config.toml
positions = "rope"
tie_embeddings = true
init_std_down = 0.0095
weight_decay = 0.033
Each number is 128 + 32 x the weight over its row's rms, rounded and kept within 0 to 255. Layers, rows and columns count from 0. The size above them is the row's rms in percent of the matrix's.

# layer 4 attention query, 64x64, rms 0.159, rows 0-63, columns 0-31
size [100  75  87 101  87 109 129 111  78 102  92 103 109 143 105 105  86  87  92  97 115  81 116 105  74 105 103  93  86 126  93 116  59  66  44  62  71  70  54  94  72 119 130 126 134 123 133 140  45  47  68  52  48  63  63  77  93 116 104 127 127 146 135 142]
[[167 115  98 150 127 152 138 102 121 110 143  81 115 121 135 178 169  93 171 111 120  87 156 153 138 153 162 106 113  68 144 142]
 [104 149 133 145 105 150 167 123  95 111 138  69 136 125 122 209 121 143 123  66 112  92 143 155 120 149 181 142 116  47  94 167]
 [137  96  77 117 129 149 134 132 128 133 110  91 126 139 125 133 145 165 152  81 169 128 135 186 123 119  81 141  95 126 164 103]
 [165  91 155  93 106 106 143 112 138 108 110 148  57 183 146 109 157  83 152 219 148 109 112 118 120 124  66 119 170 175 123  89]
 [117 102 161 120 136  90  71 140 106 111 108 141 145 224 112 104 178 139  89 157 114 111 152  92 126 126 117 143 129 163 123  99]
 [166 130 138 109 104 104 127  92 172 118 111  47  89  97 147  69 158 127  75 129 141 148 142 145 142 118 148 102  97  94 112 142]
 [133 133  55 142 113 137 121 108 128  65 144 128 149 175 156 141 125 147 186 102 119 106 140 168 138  64 129 143 152 136  89 182]
 [148 149  93 120 111 114 125 148 126 129 120  75  72  64 130 121  81 126  91 172 139 128 203 185 140 128 156 120 121 104 109 175]
 [108 117 189 108  98 111 110 123 132 152 160  92 108 121 123  65  99 130  46 135 137 144 184 105 140 175 118 140 141 136  77  78]
 [135 120 183 115 170 128 108 118 141 154 123 122 124 115 142 104  68 189 138  98 130 106  99 145 119  95 176 117  60 185 114 146]
 [121 142 119 104 186 191  95 184 139 162 137 145 155  56  83 146 138 131 129 125  69 173 110 132 145 135  90 159 118 126 141 149]
 [ 82 121 133 148 108  63 102 146 132 143 109 127 142 119 145 131  89 136 111 135 121 171 129 124  97 136 101 173 143  95 122 142]
 [ 97 158 123 123 145 107  95 119 113  91 159 126  79 130 146  61 146  93 184 172  78  95 104 130 170 151 156  93 136  90 103 156]
 [143  93 157  95 175 138 179 129 192 179 110 162 110 127 130 110  76 142  73  84 154 189 129  84 142 102 133 100 149 149 141  78]
 [173 167 178 125 166 140  80 138 115  84 151 128 159  47 129 111 127 156 142 131  84 147 118  89 103 116 122 152 115 152 178 166]
 [153  92 120 132 159 111 133  96 158 191 107 118 129 151 142 135  99 143 113 118 121 102 102 170 142  96 102 121  97 145 145 171]
 [118 130  96 134 115 123 123 136 132 108 129 151 162 121 114 146 133 125 174 102  96 103 156 126 113 131 183 119  72  77 109 149]
 [104 123 133 135 131 108 153 138 152 157 123 129  81 121 125 128 155 148 118 149 162 164 108 174 101 122 168 130 127 171 103 134]
 [145 135 187 130 157 128 129 148 123 112 142 137 170 157 119 160 125  98  77 117 171  94 133  99 168  91  61  93 131 183  74 100]
 [102 113 172 121 156  81  82  89 144 169 163 185 153 167 134  89 145 175  84 182  98 142  99 109 120 123 175 162 187 140 141 121]
 [121 132 139 102 170 114 147 120 122 107  77  62 113 111 111 134 116 149 166 149 116 140 148 174 163 175 122 168 116  92 110  65]
 [161 129 179 154 169  77 149 128 109 195 139  51 104 124  93  91 138 109 130  69 117 142 177 137 112  86 154 120 106 129 169 124]
 [178 139  76  86 176 138  77  63 130 145  93 135 115 154 118 133 161 160 168 181 103 154 168 181 168  62 141 103 105  85 102 128]
 [138 160 134 111 184 162 131  51 115 109  82 140 106 126  82 172 141 139 161 101 183  98 108 177 139  96 108 109  57 143 192 157]
 [123 155 150 135 174  62 122 117 102 204 190 136 115 128 146  93 122  99 111 154 151 120 160 144 103 137 111 128 137 136 113 139]
 [110 128 112 118 104 110 150 124 123  81 141 115 138 149 134 140 173  91 163  82 161 193 204 118 159 182 106 152 130  93 105 164]
 [ 78 135 142  97 139 133 140 122 135 130 123  88 172 159 117 132 132 139 166 144 117 112 122 107  85  84 156 212 213 136 141  61]
 [124 166  98  72 156 133 145 113 164  95 116 119  31 129 143 142 143 105 161 101 152  84 126 102 131 139 150 103 118 107 105 166]
 [ 99 108 180 185 176 149 119 143 106 127  87 111 108 155  56 107 135  67  99 156 110 112  91 122 189 146 136 151 138 120  89 157]
 [106  86 175 104 124 133  66 108  76 177  83 140 159 160 165 187 173 152 139 121  60  47 101  84 128 144 145 152 157 136  81 120]
 [157 131 133  98  92 148 135 165  68  94 103 151 151  85  80 118 127 102 163  63  99  89 129  94 126  64  92 102  72 129 125 112]
 [143 150 169  67 151 160 145 125 115  77  92 100 110 167 102 150 133 161 113 132 135 158 198  74 113 112 116 103 151 188 150  62]
 [109 110 166 109 124 124 146 135 131  90 173 103 165 185  82 147 149 176 125 149 125 122 130 118 213 106 104 151 127 176 104 129]
 [ 86 108 138 115 118 112 100 137 126 103 148 137 162 185  67 138 141 162 138 133 144 110 121 126 174  95 100 171 127 186  89  80]
 [ 92 143 149 131 117  97  74 106 185 110 122 145 124 201  98 147 127  86 136  86 101  78 144 147  97 139 145 122  88 186 115 106]
 [144  80 155 128 108 105 113  97 142 122 156 149 166 196  93 160 176 108 133 122  98  89 111 131 162  98 135 176 141 189  61  87]
 [148 103 141 138 123 162  87 164 151 125 143 174 136 174 101 155  93 137 151 148  62  73 104 129 175 144 135 140 136 151  71  97]
 [123 143 153 112 131 147 156 122 110 135 112  82 117  89 176  94 155 123 131 127 159 151 166 171 108 191 171 103  95  75 161 131]
 [169 178  96 181 114 154 138 109 120 117 128 122 106  78 181  93  92 122 161 114 134 119 112 149 166 164 110 110  89 147 206 112]
 [148  99  75  96  95 180 134  90  94 146  97 162 144 115  73 163  91 102 101 113  99  71 148 186 138 169 141 138  64 124 116 122]
 [ 99 191  83 134 149 122 177 114 130 104 144 138 132 116 150 125 126 116 135 112 192 167 145 192 112 115 111 109 121 122 228 135]
 [ 91 152 158 106 121 123 122 136 163 117 152 112 112  53 106 115 157 185 132 118 159 147 129 134 165 207  59 101 150 136 104 102]
 [118 164  78  98 162 139 104  53 150  85 158 128 107 135 182 116  41 158 113  91 168 107  78 169 137 190 100 157 130 100  61 107]
 [104 111 122 146 215 109 194 158 150 137  84 191  99 129 142 144 118 191 110 105 118 216  88 179 166 124 121 107 165 171 155  95]
 [ 99 168  82  82 178  95 137 168  93 159  87 145 121 130 158 166 165 113 102 159 149 128 133 149 142 157 163 145 103 144 111 126]
 [ 97 146  88 176 131 180 133  97 124 155 176 198 119  88 117 115 160 122 168 107 123 110  67 176 134 120 143 176 112 100 103  96]
 [148 184 168 133 162 162 152 138  61 109 129 111 130  89 154 154 172 115  99 149 117 100 142 104  91 138 158  86 146 167  88 122]
 [ 80 145  77  67 117 125  97 113 191 137 126 141 131 151 103 150 126  98 117 100 157 153 146 109  71 117 137 169 126 114 167  66]
 [205 147 128 125 159 144  93 140 147 103 146  86 111 157  89 158 119 115 146 143 149 156 153  63 151  93 134 168 204  93 126 143]
 [165 112 113 151 115 150 114  88  92  92 127 116 157  77 199 130 133 149 154 172 108 177 147 143 155  89 134 150 190 112 132 128]
 [115  86 148 126 126  76 106 119 133 132 141 143 156 164  74 133 155 131 135 124 105 106 120 145 151  99 128 175 120 164  69 105]
 [ 76 127 177 109 134 107  60 115 158 116 153 133 185 159  89 120 153 141 143 108 147 114 103 107 132  95  97 160 157 101  75 106]
 [137 155 117  85 134  73 160 118 127 129 134  86 119  97  77 135 145 134 177 156 186 177 118 106 124  84  93 176 131 174 153  90]
 [170 127 146 146 170 134  73  89 139  78 119 154 106 139  95 111 102 113  65 143  74 147  91 121 185 146 112  67 163 122 135  79]
 [136  93 121 156 135 101 105 102 163 131 155 167 149  84 143 152 170  75 134 156 103 104 142 102 132 137  76  81 170 112 143 129]
 [ 74 138 119 136  82 147 118  61 112 155  79 111 151 146 176 114 123 118 175 110 163 125 106 101 134 152 164 122 148 121 205 176]
 [153  59 107 143 196 109 130 166 154 137 128  86 115  82 163  74 163 149 108  63 164 128 167 127 105 152 163 101 142 131 188  93]
 [133 165 119  61 115 192  57 147 131 118 143 143 146 154 105 157 164 205 116 149 121 163  67 107 172 100 170 130 100 186 111 113]
 [163 159 159 120  85 119 199 138 144 137 129  84 145 135 127 140 142 120  99  76 148 164 123  94  82 194 155 172 145 139  89 145]
 [ 92 152 134  97 159 183  93 133 106 161 179 109 131 140 155 112 202 103 102 105  98 130 141 136 144 109 144 117 145  61 183 181]
 [167 114 157  80 119 130 167  74 146 120 129 129 122 136  91 177 202 114  85 102 117 142 138 141 146  61 115 152 166 128  70 150]
 [122 121 141 167 167 105 146 191 101 144 184 151 102 144  82 134 194  55 157  91 122 129  75  83 149 180 108  99  99 189 171 119]
 [103  67 117 142 134 105 134 220 169 123 142 173  92  84 160 152  96 117  89 172 164  85 183 137 151  73  97 148 129 137 128 136]
 [118 113 110 130 115 152 141  72 140 126  98 135 194 127 154  76 169  92 154 121 132 104 106 156 154 113 149 135 141 166  93 181]]
# layer 4 attention key, 64x64, rms 0.163, rows 0-63, columns 0-31
size [ 78 117 101  90  96 103  83  86 134  92  78  79 104  73  97  84 131  77 100 113 101 109  91  87  93  94  90 115  92  84  80  81  39  39  36  44  55  39  81  49  81 124 142 145 133 144 144 176  35  31  43  40  63  49  68  79  66 112 124 147 161 157 145 156]
[[145 134 120 159 159 112 152 114 139 163 167 103 158 124 127  92 149 118 134 122  97 142  99 115  65 101 154  88 123 106 115  97]
 [135 118 119 168 111 119 134 112 116 120 120 112 162 131 125  96 113 106 181 103 133  86 120 179 170 125  97 146 114 102 177 157]
 [138 152 102 141 116 115 114 164 177 126 144  73  87 103 159  96 124 109 119 110 170  56 125 167 102 152 140 156  84 110 126 100]
 [166 107 140 105 138 101 137 209 146 142  97  69 130 142 102 135  91 159  74 161 161 119 123 126 138 120 205  68 142 143 133 115]
 [149 152 155  91 141 133 166 154 168 116 147  79  57 109 145  98 122 170 138 114 108 159 139  91 119 169 140 102 129 188  71  89]
 [ 95 117 168 112 169 173 107 115 135 244 118 125 102 111 144 111 123 149 154 133  77  87 132 112 120  84 200 118 145  84 152 119]
 [151 183 175 130 139 163 143 129  78 172 112 138 119 180 113 222 121 158 186 131  88 133 138 185 125 111 148  94 124 139 200 152]
 [ 99 130 118 179 159 171 102  72 104 144 161 141 100 116 118 119 134 140 158  85 117 153 134 205 163 128 153 116 117 117 138 138]
 [127  93 123 113  88  70 101 207 152 124 129 121 126 146 175  83 123 144  99 146 144 102 118  74 108 128 124 127 149 113  83 103]
 [102 143 121 108  81 139 120 160  86  78 100 191  59 110 116 150 130  74 102 145 165 117  88 103 106 123  90 107 129 150  53 178]
 [ 78 149 121 175  90  92 184 143  79 125 121 143 118 114 115 159 158 137 123 168 137 112 195 161 109 132 134 160 103 112 100 187]
 [126 162 143 193  85 159 111 115  62 141 116 122 181 123 120 203 179 130 144  83 105 137 114 114 148 136 110 104 162 107 112 107]
 [113 118 104 108 135 132 158 151 126 140 108  83 160  86 109 159 165  92 176  81 130  76 115 170 186 133 115 138  69 127 173 128]
 [146 116 168 146 155  93 197 170 139 167 126  97 170 112 104 124 106 100 150 122 142 128 105 166 120 146 142 106 188 151 152 128]
 [141  95 154 141 149 140 170 123 145 174  80  93  91 168 143 158  66 113 129 139  79 130 134 140 120  77 144  24 120  91 134 198]
 [101 115 131  98  77 187 181 101 118  79 148 119 129 123 144 115 104 110 144  83 120 127 183 139 145 155 116 132  97  89 133 134]
 [ 87 131 131 159 125 174 209 101 111 144 133 112  92  99 130 160 134 124 162  94 116 109 148 119 151 138 124 128 105  53 152 171]
 [152 124 107  82 118 129  86  95 124  98 126  68 174 158 129 135 125  65 100  82 188 131 147 116 103 133 151  73 165 145 141 156]
 [166 135 115  60 126 112  82 114 137  80 171 126  97 130 185 112  97  95 151 147 141 104 166 143 133 150 119 136 143 197  83 115]
 [ 71 107 119  82 155 211  91 126 182 128 137  96  94 135 149 100 107 108 112 184 119 121 127  90 153 146 145 130 138 176  79 126]
 [146  66 125 149 108 162 119 117 136 115 201 112 142 161 127  89 112 140 141 164 177  82 107  97 144  87 162  64 170  92 134 226]
 [142 138 133 103 103 186 133 102 102  98 132  99 130 139  95 222 114 135 187 127  65 121 106 150 154 159 149 101 110  87 189 124]
 [152  74 142 161 133 125 118 130 178 141  66 110 116 122 116 119 154 135 130 124 120 126  92 100  78 144 176 154 146 187 114 101]
 [125  97  57 130 119 125 143 193 149  87 165  97 184 129  93  96  95  88 142 161 156 133 116 196 113 118 114 146 123 128 130 107]
 [142  88 150 224  99 127 202 115 134 156  96 104 151 115 113 102 139 134 127  88  91 156 124 100 162 139 144 111 112  48 171 116]
 [179 150 117 151 126 218 152  64 119 137 142 130 139 114 141 139  70 135 174  78 128  58  96 155 164 127 186 141 128 124 173  69]
 [ 94  89 145 143 122 174 155 131  99  53 154 232 139  81 152 128 153 117 129 108 165 163 106 124 144 163  68 117 103 149 128 143]
 [129 111 116 130  84 109  72 115  86 170 187 146 124 154 160  65 156 123 126 108 124 133 101 143  90 111 132 117 152 111 100  65]
 [177 111 118 124  80 150  97  73 176 104  90 198 141 157 169 137  80 118 119 117 145 133 143  64  94 109  81  83 151 113 186 107]
 [137 114 140 103 169 162 139 102  81 141 181  78 126 131 135 126  50 160 119  94 147 125 175 161 163  82 126 143 104 132 133 116]
 [122 109 123 101 123 171 145 154  87 160 148  91  88 140 123 151  88  67 114 170 158 100 153 177 133 181 168 114 134 128 138  95]
 [115 119  76  88 153  80 121  85 144 160 102 158 135 171 211  80 141 142 132 121 151  73 123  75 129  78 155 183 175 122 101 165]
 [170 146 142 149 139 138  83 119 123 149 176 101 150  81 102  91 204 108  96 103 148 123 156 145 102 154  82  69 184  72 114 113]
 [200 137 120  89 135 118 183 158 183  59 139  68  76 127 140  80 178 142 100 165 168 158 136 162 104 159  89  67 141 125 141 146]
 [171 108  45 136 200 123 133 143 155 107 173 220 145 140 107 113  98 157  81  99 152 142 152 132 103 134 121 136 149 142 102 172]
 [167 140 119 114 136 115 179 169 154  68 139  89 109 102 144  95 150 171  96 151 186 163 157 166 121 120  88  79 131 128 159 148]
 [126 149 139  74 115 117 203 166 137  49 133 101 104  63 109  90 143 147  77 105 158 141 159 131 119 169 107  85  96 129 135 129]
 [115 132 130 168 104 137  83  83  95 198 153  92 147 143 173 136 143  92 159 151 113 144 127  80 117  59  93 160 153  88  77  95]
 [ 72 128 113  81 175 179 176 190 160 177 168 106 132 146  98  89 105 158 155  78 135 103 137 134 113 104 199 165 122 174 148 128]
 [ 89 164 170 165 151 114  91  99  70 100 127 151 203  91  89 185 159 133 149 118  89 128 104 158 122 111 164 155  95 138 159 144]
 [140 119  77  98 137 156 171 116 115 102 122 195 178 129  70 175  94  90 157 166 105 138 121 108 142  83 137 112 110 151  98 131]
 [125 161 170 147 127 102 140 148 110  70  91 107 156 107 129 105 109 191 149  92 107 150 163 162 154 110 105 148 157 135 154 116]
 [150 150 145 149 120 157 107 136 125 102 139 133 165 159  98 114 114 168  83  90 148 111 128 143 102 162 143 149 125 153 162 109]
 [146 151  89 152 183  97 181 139 205 104  57 173 114 111 160 142 136 186 147 125 108 140 136  90  72 116 108  96 157 157 147 111]
 [ 90 107 134  96 114 134 164 163  95 148 181 123 114 117 107  84 135 176 135 114 124 151  75 142  72 119 139 118  42 155 115  96]
 [ 75 178  99 161 186 138 102  83 120 160  97 169 108  65 120 124 122 166  75 107  69  90  93  96 122 122 104  94 108 151 117 167]
 [136 134 111 164  77 116 105 122  82 152 105 154 151  93 154 118 151 154 140 178  95 233 119 149 143 117 105 127 159  98 139 127]
 [ 95 106 114 130 153 142 103 168 121 168 147 133 140 108 154  91 113 150 135 113 157 144  80 161  51  79 151 186 188 108 108 138]
 [124 143 132 115 117 157 159 170 147  92 159  67  77 113 165  86 178 174  98 159 158 151 158 168 135 159  95  78 109 169 164 127]
 [131 131 157  92 111 184 189 175 147  98 148  58  74 109 130 110 182 154 124 135 133 147 163 132 160 158 144  90  80 156 157  95]
 [178 157 127  82 132 124 179 136 162  72 142  59  91 106 129  93 171 142 102 173 186 153 124 161 147 164  91  82 107 138 149 123]
 [193 169 139 100 126 169 174 190 117  56 156 113  90 111 150  96 155 183 135 160 129 140 164 152 161 165 108  77 108 149 143 109]
 [126 150  92 147 124 167  28 157 103 109 160 177 176 105 168 129 125 131  98 173 111 124 121 167  92 140 140 111 182 160 148 177]
 [153  67 174 106 121  89 139 126 123 179 125  70 109 163 208  77 159 181 125  98 161 109 113 134 100 131 125 147 158  55 125 108]
 [142 129 167 103 147 165 110 128 147 115 160  76  90 165 187  73 147 158 102 183 198  94 143 118 109 152  99 137 145 111 106 134]
 [144 177 166 178 101 136 130 128 106 156 132 119 101 132 102 102 140 116 102  76  84 106 148 138  90 128 166  95 127 115 103 129]
 [ 94 148 177 144 158 142 122 126 103 154 161  39 157 120 126  69 169 180 173  89 126 122  96 154 127  71 140 180 120 116 127  97]
 [119 132 121 114 129 137 168 110 143 150 126  95 146 136 103 143 137 160 156 195 156 152 122 123  98 102  30 149  87 119 124 121]
 [150 150 140 122 117 109 133 156 131 127  89  99  99 189 150 138 139 208 134  81 139 144 135 140 111 124  93 126 108 143 148 120]
 [ 79 170 151  93 156 156 121 154 140 113 132 145 111  24 107 152 134 126 121  80 126 120 108 158 123  90 123 101  96 130 128 125]
 [171 101 120 122 108 107  96 141 153 145 145  78 160 109  81 129 149  91 120  94 137 147  81 125 112  84 116  90 148  97 119  91]
 [159 105  95 174 130  69  61 151 120 129 170 180 159 160 136 148 131 133 147  93 118  81 171 112 116 136  82 122  97 151 101 131]
 [120  90 111 179 133 107 126  97 194 188 118 157 133 102  93 122 132 147 115 217 138 119 108  93 120 101 145 108 138 136 150 118]
 [ 82 147 123 136 113  96  83  83  94 153  36 127  71 158 124 120 117 141 162 125 155  75 112 136 171 117 118 160 169 149 149 117]]
# layer 4 attention value, 64x64, rms 0.172, rows 0-35, columns 0-31
size [107  88  81 118 122  96 100 104 112  96  89 106  94  96 107  97  95  93  99  97 108  92  96  99 100  91  88 100 103  99  99 104 111 112 104 100]
[[171 102 102 157 112  67 124 151 107 160  99 117 138  98 131 138 188 126 144  81 127  96 130 107 144 140 102 134 126 146  75 186]
 [ 99  78 135 127 192  74  94 128 146 166 126 121 134 133  86 155 185 161 149 157 180 105  94 164  99 130 170 149 157  91 141 132]
 [165 138 118  45 128 109 123  91 163  97 152 160 131  69 143 142 116 100 118  39  95 127  91 179 127 101 123 188  59 137 111  97]
 [ 94 156 181 108 104  89  81 149 127 119 163 124  77 140 166 136  71 152 157 172 138 109 124 106 154  59 102 145 175  89 153 145]
 [122 136 140 111 120 108 111 123 115 143 157 163 144 132 109 149 119 219 114 109 162 132 138 148 107  92 179 135 143 106  87 149]
 [136 108  62  97 110 145 138 160 120 110 166 129 172 152 147  92 160 125 174  44 162 173  96  59 146 127 140 105 117 109 158 131]
 [ 83 141 154 184 139 161 139 114 150 159 146 147  71 143 134 124 166 126 148  79  99 176 106 129 129 139 161 104  39 135 116  98]
 [115 126 139 121  56 155 122 122 127 136 124 211  69  90 184 103  74 179 124 106 186 131 106 149 160 127 152 105 141 136 173  89]
 [152  52  53  70 171 106  85 114  87 161 134 110  98 121 141 142 132 109 145 153 127 123 200 172 154 114 144 154 165 156 124  86]
 [116 104 198 161 126  86  85  85 148 125 150 130 188 135  88 119  94 120 106  69 115 130 164 204 154  82 151 120 147 160 165 139]
 [ 88 149 143 156 182 173 132 192 100 150 148 130 159  83 143 119 140 126 118 181  73 138  96 147 112 109 125 185 135  98 135 115]
 [133  83 135 108 149 139 128 153  65 126 133  91 172 193  82  74 136 139  89 139 118  62  85 138 140 141  55 140 116 110 161 109]
 [126 129 127 138 175 110 201  95 182  92 113 195  70 143  98  96 140 123 131  83 156 146 162 129 134  88 126 242 119 136 109 131]
 [ 57 177 162 146 156 187  96 161 149 103 171 131 160 119  93  79 141 147 112 137 136 135 136 121 163 128 183 195 142 147 137 124]
 [160 166 139 161 113 141  81 146 158 192  81 170 117  83 127 115 155 122 129  66 103 100  87 141 117  98 119 135 156 143 142 192]
 [135  84 116 177  99 139 111 135 165 137 175 108 164 118 125 162 148  98 162  68  99 133  93 111 157 164 150 154 162 153 115 147]
 [151 175 154  92 139  78 116 107 137 126 136  90 128 190 175 161 142 143 144 131 135  80 143  99  69 123 160 147 160  89 108 163]
 [132 131 140 120  65  96 134 201 172 164 164 122 141 119 140 167 167 175 159  90 139 115  68  82 140 115 123 171 139 125 158 166]
 [ 97 138 101 124 128 102  88 181  81 122 104  65 131 135 156  83 106 159 113 148 113 133 160 121  92  97 166 134  41 145 123 124]
 [146 123  90 111 110 106  88 190 201 147 108  94 120 117 147  84 161  94  92 107 187 173 125 144  94 165 177  53 112  94 105 106]
 [ 57 110 153 140 186  73 131  99  92 147 131 175 141  79 139 106 117 117  70 163 110 114 142 169 198 159 139 144  42 118 150 145]
 [167  69  76 213  44 151 135 147 102 146 137 116 178 118 140 121 101 125 107 145 140 140 158 118 165 142 130 109 137 156 115 114]
 [ 98 137 178 197 123 118 125 187 115 150 147 121 124 107  69 141 170 152 114  71  83 181 125 130  97 126 137 186  93 165 152 125]
 [150  88 155 131 106  77  92 118 142 157  40 144 151 149  98 130  83  47 127 143 113 150  69 165 140 129 156 180 182  94  72 144]
 [187  90 164  94  67 101 144 137 123 117 136  80 113  36  65 127 124 147  81 125 111  58 112 156  68 139 118 150 171 102  86 162]
 [112 173  99 121 157 128 126 127 105 128 132  60 143  76  85 175 112 118 167 202 122 100 106 119  83 130 144 139  97 169 100 170]
 [144 120 108 114 103 158 113  37 154 136  89 134 145 147 153 145 186 123  99  78  86 147 163  70 141 103 131 138  78 168 150  95]
 [ 61 126  91 145 107 139 169 156 158 121  96 141 150 175 102 150 100 168 122 146  59 120 137 140 153 114  88  95 109 123 134 122]
 [141 129  58 127 186 137 102 111  98 174 133 199  98 121  97 148 173 107 157 150  93 129 119 161 101 150 121 109 128 114 169  52]
 [146  58 103 151 170 131 149 143 107 127  98 155  95 104 140 112 173 137 126 123 114 147 124 162 194 105 136 208 112  92 134 122]
 [110 127 129 128 100 118 114 109 163 157 158 133 134 147  99 141 116 124 137 154  90 109 185  89 146 134  96 115 104 131  77  57]
 [112 105 170 169  90 115  87 164 103  85 117 142 112 138 167 123 178 135 131 186 143 121 106 179  70 133 148 148 139 123  97 124]
 [103 144 109 112 145 124 123 128 188 171 123 151 113 143 193 110 127  92 142 113  82  57 122 110 114 151 192 107 100 164 123  85]
 [161 123 136 183 141  81 103 110 118 189 136  85 123 144 123 103 147 170  91 117 172 137 126 178 122 123  73 161 169 103  99 105]
 [102 141 156 156 152 129 114 159 166 144 199 133 156 169 138  87 147  78  93 152 126 126 117 188 199 185 101  55 162 140 123  93]
 [113 150  66 141  96 116 165 109 110 172 149 121 105 124 206 103 137 117 153 117 142 181 139 151 162 145  94  94 120 181 139 226]]
# layer 4 attention output (transposed), 64x64, rms 0.156, rows 0-35, columns 0-31
size [107  82  85 112 110 101 107 111 113  98  75 106  98  91 107  95  94 105 117  95 112 104  97 111 107 107  90  97 109  97 107 106 113 108  94  93]
[[132  94  93 138  89  72 153 118  89 127 147  92 129 132 131 137 112 122 172 132 177 141 169 105 176 127 111 111 101 156 170  98]
 [112 117 122 171 114 134 103 160  82 162 104  90  80 139 177 129 109 152 140 105 123 162 160 191 102 152 144 129 150  94 119 142]
 [ 80 126 131 155 102 137 128 178 135  61 155 115 169  78 117 150 138 105 121  78 132 110 126 121 121 126 162 116 129 150 135 135]
 [132 109 147 103 131 160 114 115 150 150 160 107 133  97 128 117 169 102  64 190 141 166 131 102 148 119 108 137 156  49 110 143]
 [170 122 142 159 119 121 125  94 158 136 115  47 104 152  99 119 120 154 142  97 137  66 147 141  76 150 115 155 148 109 161 118]
 [193 138 152 128  89 108 135 121 142 139 151  96 151   7 112 147 129  85 102  70 100 150 127 168 128 126 122 146 181 134 188 137]
 [176  76 130 138 163 130 125 166 170  97 149 135 180 140  97 188 102 134  49  99 122 147 166  54  99 137 116 152  70 174 129 154]
 [126 155 103 118 203 155 149  94 209 118  79 105  86  96 126 152 137 115  98 197 107 146 127 112 131 113 141 147 177 111 175 125]
 [ 95  62 148 194 146 118 125 142 127 133 137 111 136 179  82  62 117 110 170  97 164 106 147 115  90  91 143 184 202  99  91 131]
 [172 169  75 194 148 119 127 202 105 133 153 114 164  88  76 122 133 112 122  95 116 137 120 155  78  64  90  93 138 145 111 127]
 [123 105 130 136 145 125 145 129  81 164 112 161 126 117 130 110 109 116 128 186 125  74 144  88 118 182 159 140 101 133  62 120]
 [132  77 127 150  99 123  43 127 100 170 125 107 134 143 110 193  92  97 167  94 129 122 137 183 126 120 161 133 130 132  92 161]
 [ 84 106 100 141 156  69 179 146 156 100 159 102 123 115 147 130 143 191 133 118 137 116 109 168  89 106 118 125 125 128 141 112]
 [115 100 149 125 129 159 115 142 111  72  99 102  58 117  95  75  79 148 133 144 103 160 157 142 102 127 210 139  80 202 106 111]
 [132 151  59 170  75 102 124 109 151 132 107 182 164 136  88 125 134 143 128 199  90 121 161 133  92 127 129 106 155 141 134 142]
 [137 173 132 169 103 146 115 125 114  76 112 133 166  75 106 143 156 109  63 145 109  91 150 126 154  98 143  71  84 124 125 143]
 [128 110 193 120  88 197 100 157 121 150 117  87  86 126 122 117 133 148 155 165 150  97  94 114 107 130  92 113  88  59  60 143]
 [159 112 110 134 114 139 133 148 141 141  87  76 175 100 147 127 108 156 117 251 121 181 177 125 152 131  89  81 116 117 154 152]
 [117 126 156  83 112 171 204 145 134 148 117  91  97 156 137  84 111 177  87  92 130 115 142 138  97 122 186 149 104 113 130 143]
 [110 117 149 145 133 142 139 166 116  97 106 151 104 162 195 123  86 203 109  61 129 164 131  84  81 101 123 126 162  95 166 117]
 [ 84 125 183 146 205 174 124 130 102 167 145 158 135 161 145 132 135 202 130 103 133  32 148 134 117 106 141 140  85 190 164 137]
 [140 154 158 146 156 111 147  99 141 146 145 115 114  81 145 121 123  56  81 129 149 136 150 166 117 151 146  94 138 197 130 113]
 [156 122 144 121 134 146 116 122 131  98  75 125 156 130 140 104  94  99  90 139 102 118 121 142 128 101 150  82  99 173  79  84]
 [119 142  77 159  82  93 101  71 101 125 138 122  71 154 177 171 126 100 123 141 157  90 121  96 111  66 131 138 115 161 123 183]
 [138 115 200 114  73 166 118 157  81 155 122  62 112 143 111 122 172 143 106 157 121 144 175 140 148 139 154 137 180  76 155 137]
 [170 188 130 154 119 132 119 153  85 117 128 101 169 145 138  84 100  93 128 150 127 105 145 148 130 196 150 202 115 148 167  86]
 [ 99 161 145 136 148  99 130 159 146 150 159 113 128 111  49 173  65 130 124  78 126  69 109  47 177 118 129 132 111 189  91 166]
 [161 122 121 121 133 111 171  95 113  71 156 168 100 194  96 161  86  78 121 199 107  82 182 112 152 146 127  55 115 112 114 143]
 [165  94  92 173 164  88 140 126 122 205 135 154 105 126  85 107 181 181 120 132  70 102 144 119  71 175 162 120  96 103 141 145]
 [130  85 102 141 146 115 138 110 148 122 121 175 131 134  82  91  79 150 167 155 187  81 123 149 118  93 181 102 166 170 163 152]
 [127 115 137  74 140 128 129 161 120 176 180 138 176 133  93  92 117 166 105 161 137 138  91 147 157 114 135 131  76 183 121  42]
 [117  96 143 143 140 161 127 115 104 118 158 127 151 202 166 130 111 131 114 185 175 155 159 103  89 142 152 116 119  82 114 207]
 [ 85 131  95 107 145  87 109 103 167 156 119 159 154 131 142 144 106  60 117 110 109  90 119 135 164 125 149 116  40 169 117  93]
 [157 122 159 133 165  94 103 131 103 180  99  98  53 106 126 113 160 122 120  87 118 156 110 178 146 135  63 152 108  81 118 135]
 [162 130 158 148 156 123  91 160 154 113 156 110 149 179 151 103 159 104 102 120 149 109 138 181 156 148  99  77 115 153 106 102]
 [ 90 158  67 134 121 124 120  95 111 150 153  97  88 136 165  84 159 136 147 108 173 156  88 158 151 156 110 144 157 190 110 180]]